Part of a small language model's weights: MLP 256 tanh GELU, 6539 steps.
Each number is 128 + 32 x the weight over its row's rms, rounded and kept within 0 to 255. Layers, rows and columns count from 0. Numbers have three digits each. The size before them is the row's rms in percent of the matrix's.

# layer 4 attention query, 64x64, rms 0.112, rows 49-63, columns 0-63
095:190142074079169117160117072129109135129117227125185127061074136148116082112080170134138144184082099130185106126104149104129147160123112176142143130130108134109130170133091138120125133147112156
105:036143168163133123073180180135060086078116135087117189175135108157136146067124114118145121102088129150133124113173119141108089183122140134127091078115151157110143146129130137126138155196108127
097:121141143115168108159140117135081116156136130129051103121132111130129119184136126077109094171155201114155106142122034104130162080130134104161167126097072126195128167176100106151176143098108151
105:032142137149123129081152132096151167147184130144070149148126090130187149120083127113166147083171162130098097125155132156123097098082110131092172125117135101103092134184194114083161082121122109
093:128156103155150153058082153097108129120190149128143107142117075154157084161100078144129081149107116135082160125152118182141142068137154085163114138074102179118131187091098108157177142081158122
101:174171106159187094117161100102137104081082120130154164113044162116108156155124137135184199113111107155144132183067164109147105155147109167118124146086069121099085090111128167119131139158127120
088:127099126143186139097171108126171187063167120151124088139088091082121119123110107146111092114109111146133132147205166113155095174130080096140140093163175164129116180110099121136139050077124156
073:137065171177137171125149161134142170130122089179103084124115121120144170173120119143130047156059107138125110088074040117133134148139114127176081138126144169118121147165086172124150116095121138
077:136094078098181113142124139123132125101114153160174139065196137122073125128084103085140096098081122130168172134111122064101176130093132189101187132111161166144131115102090157082124162165109159
083:099182142124153137093095125130147135154136108114102106194119088132133158099140114129138118073160156107051144129169120200155089156120134150082068158091137139186165147091082182112072159151112143
087:077112133124156164142177109105130070158119133141130112159126125039119113131107076140117134115107123123178081149114148177122173136115107185195126097163103184144152196126063080108120126150153101
088:141108093178211079142111165119150105152130126092125127117093158156075135084154060139143140142121164151083106090138173149107156108079086122153095150105112203128141162148133109127089123159169064
119:064136123149091104133191102082172093113123136086104155121118080124176131080121112122144175085117089148139175130197109173107155183143153180134126105127101151134101070141202124119127135174101127
074:069107089119114149105182178142094125104101136101180176129122134120103093159082130143121090132128162098135134119106140104142162123125098158073091096184106148245111081135100124163086116156147154
095:055138145144090094066151143129134157107104107080042145153154102160167161136147094154123124127187113104087124117213126141087137144087124132128143154128103137127112179106111124157123060170115176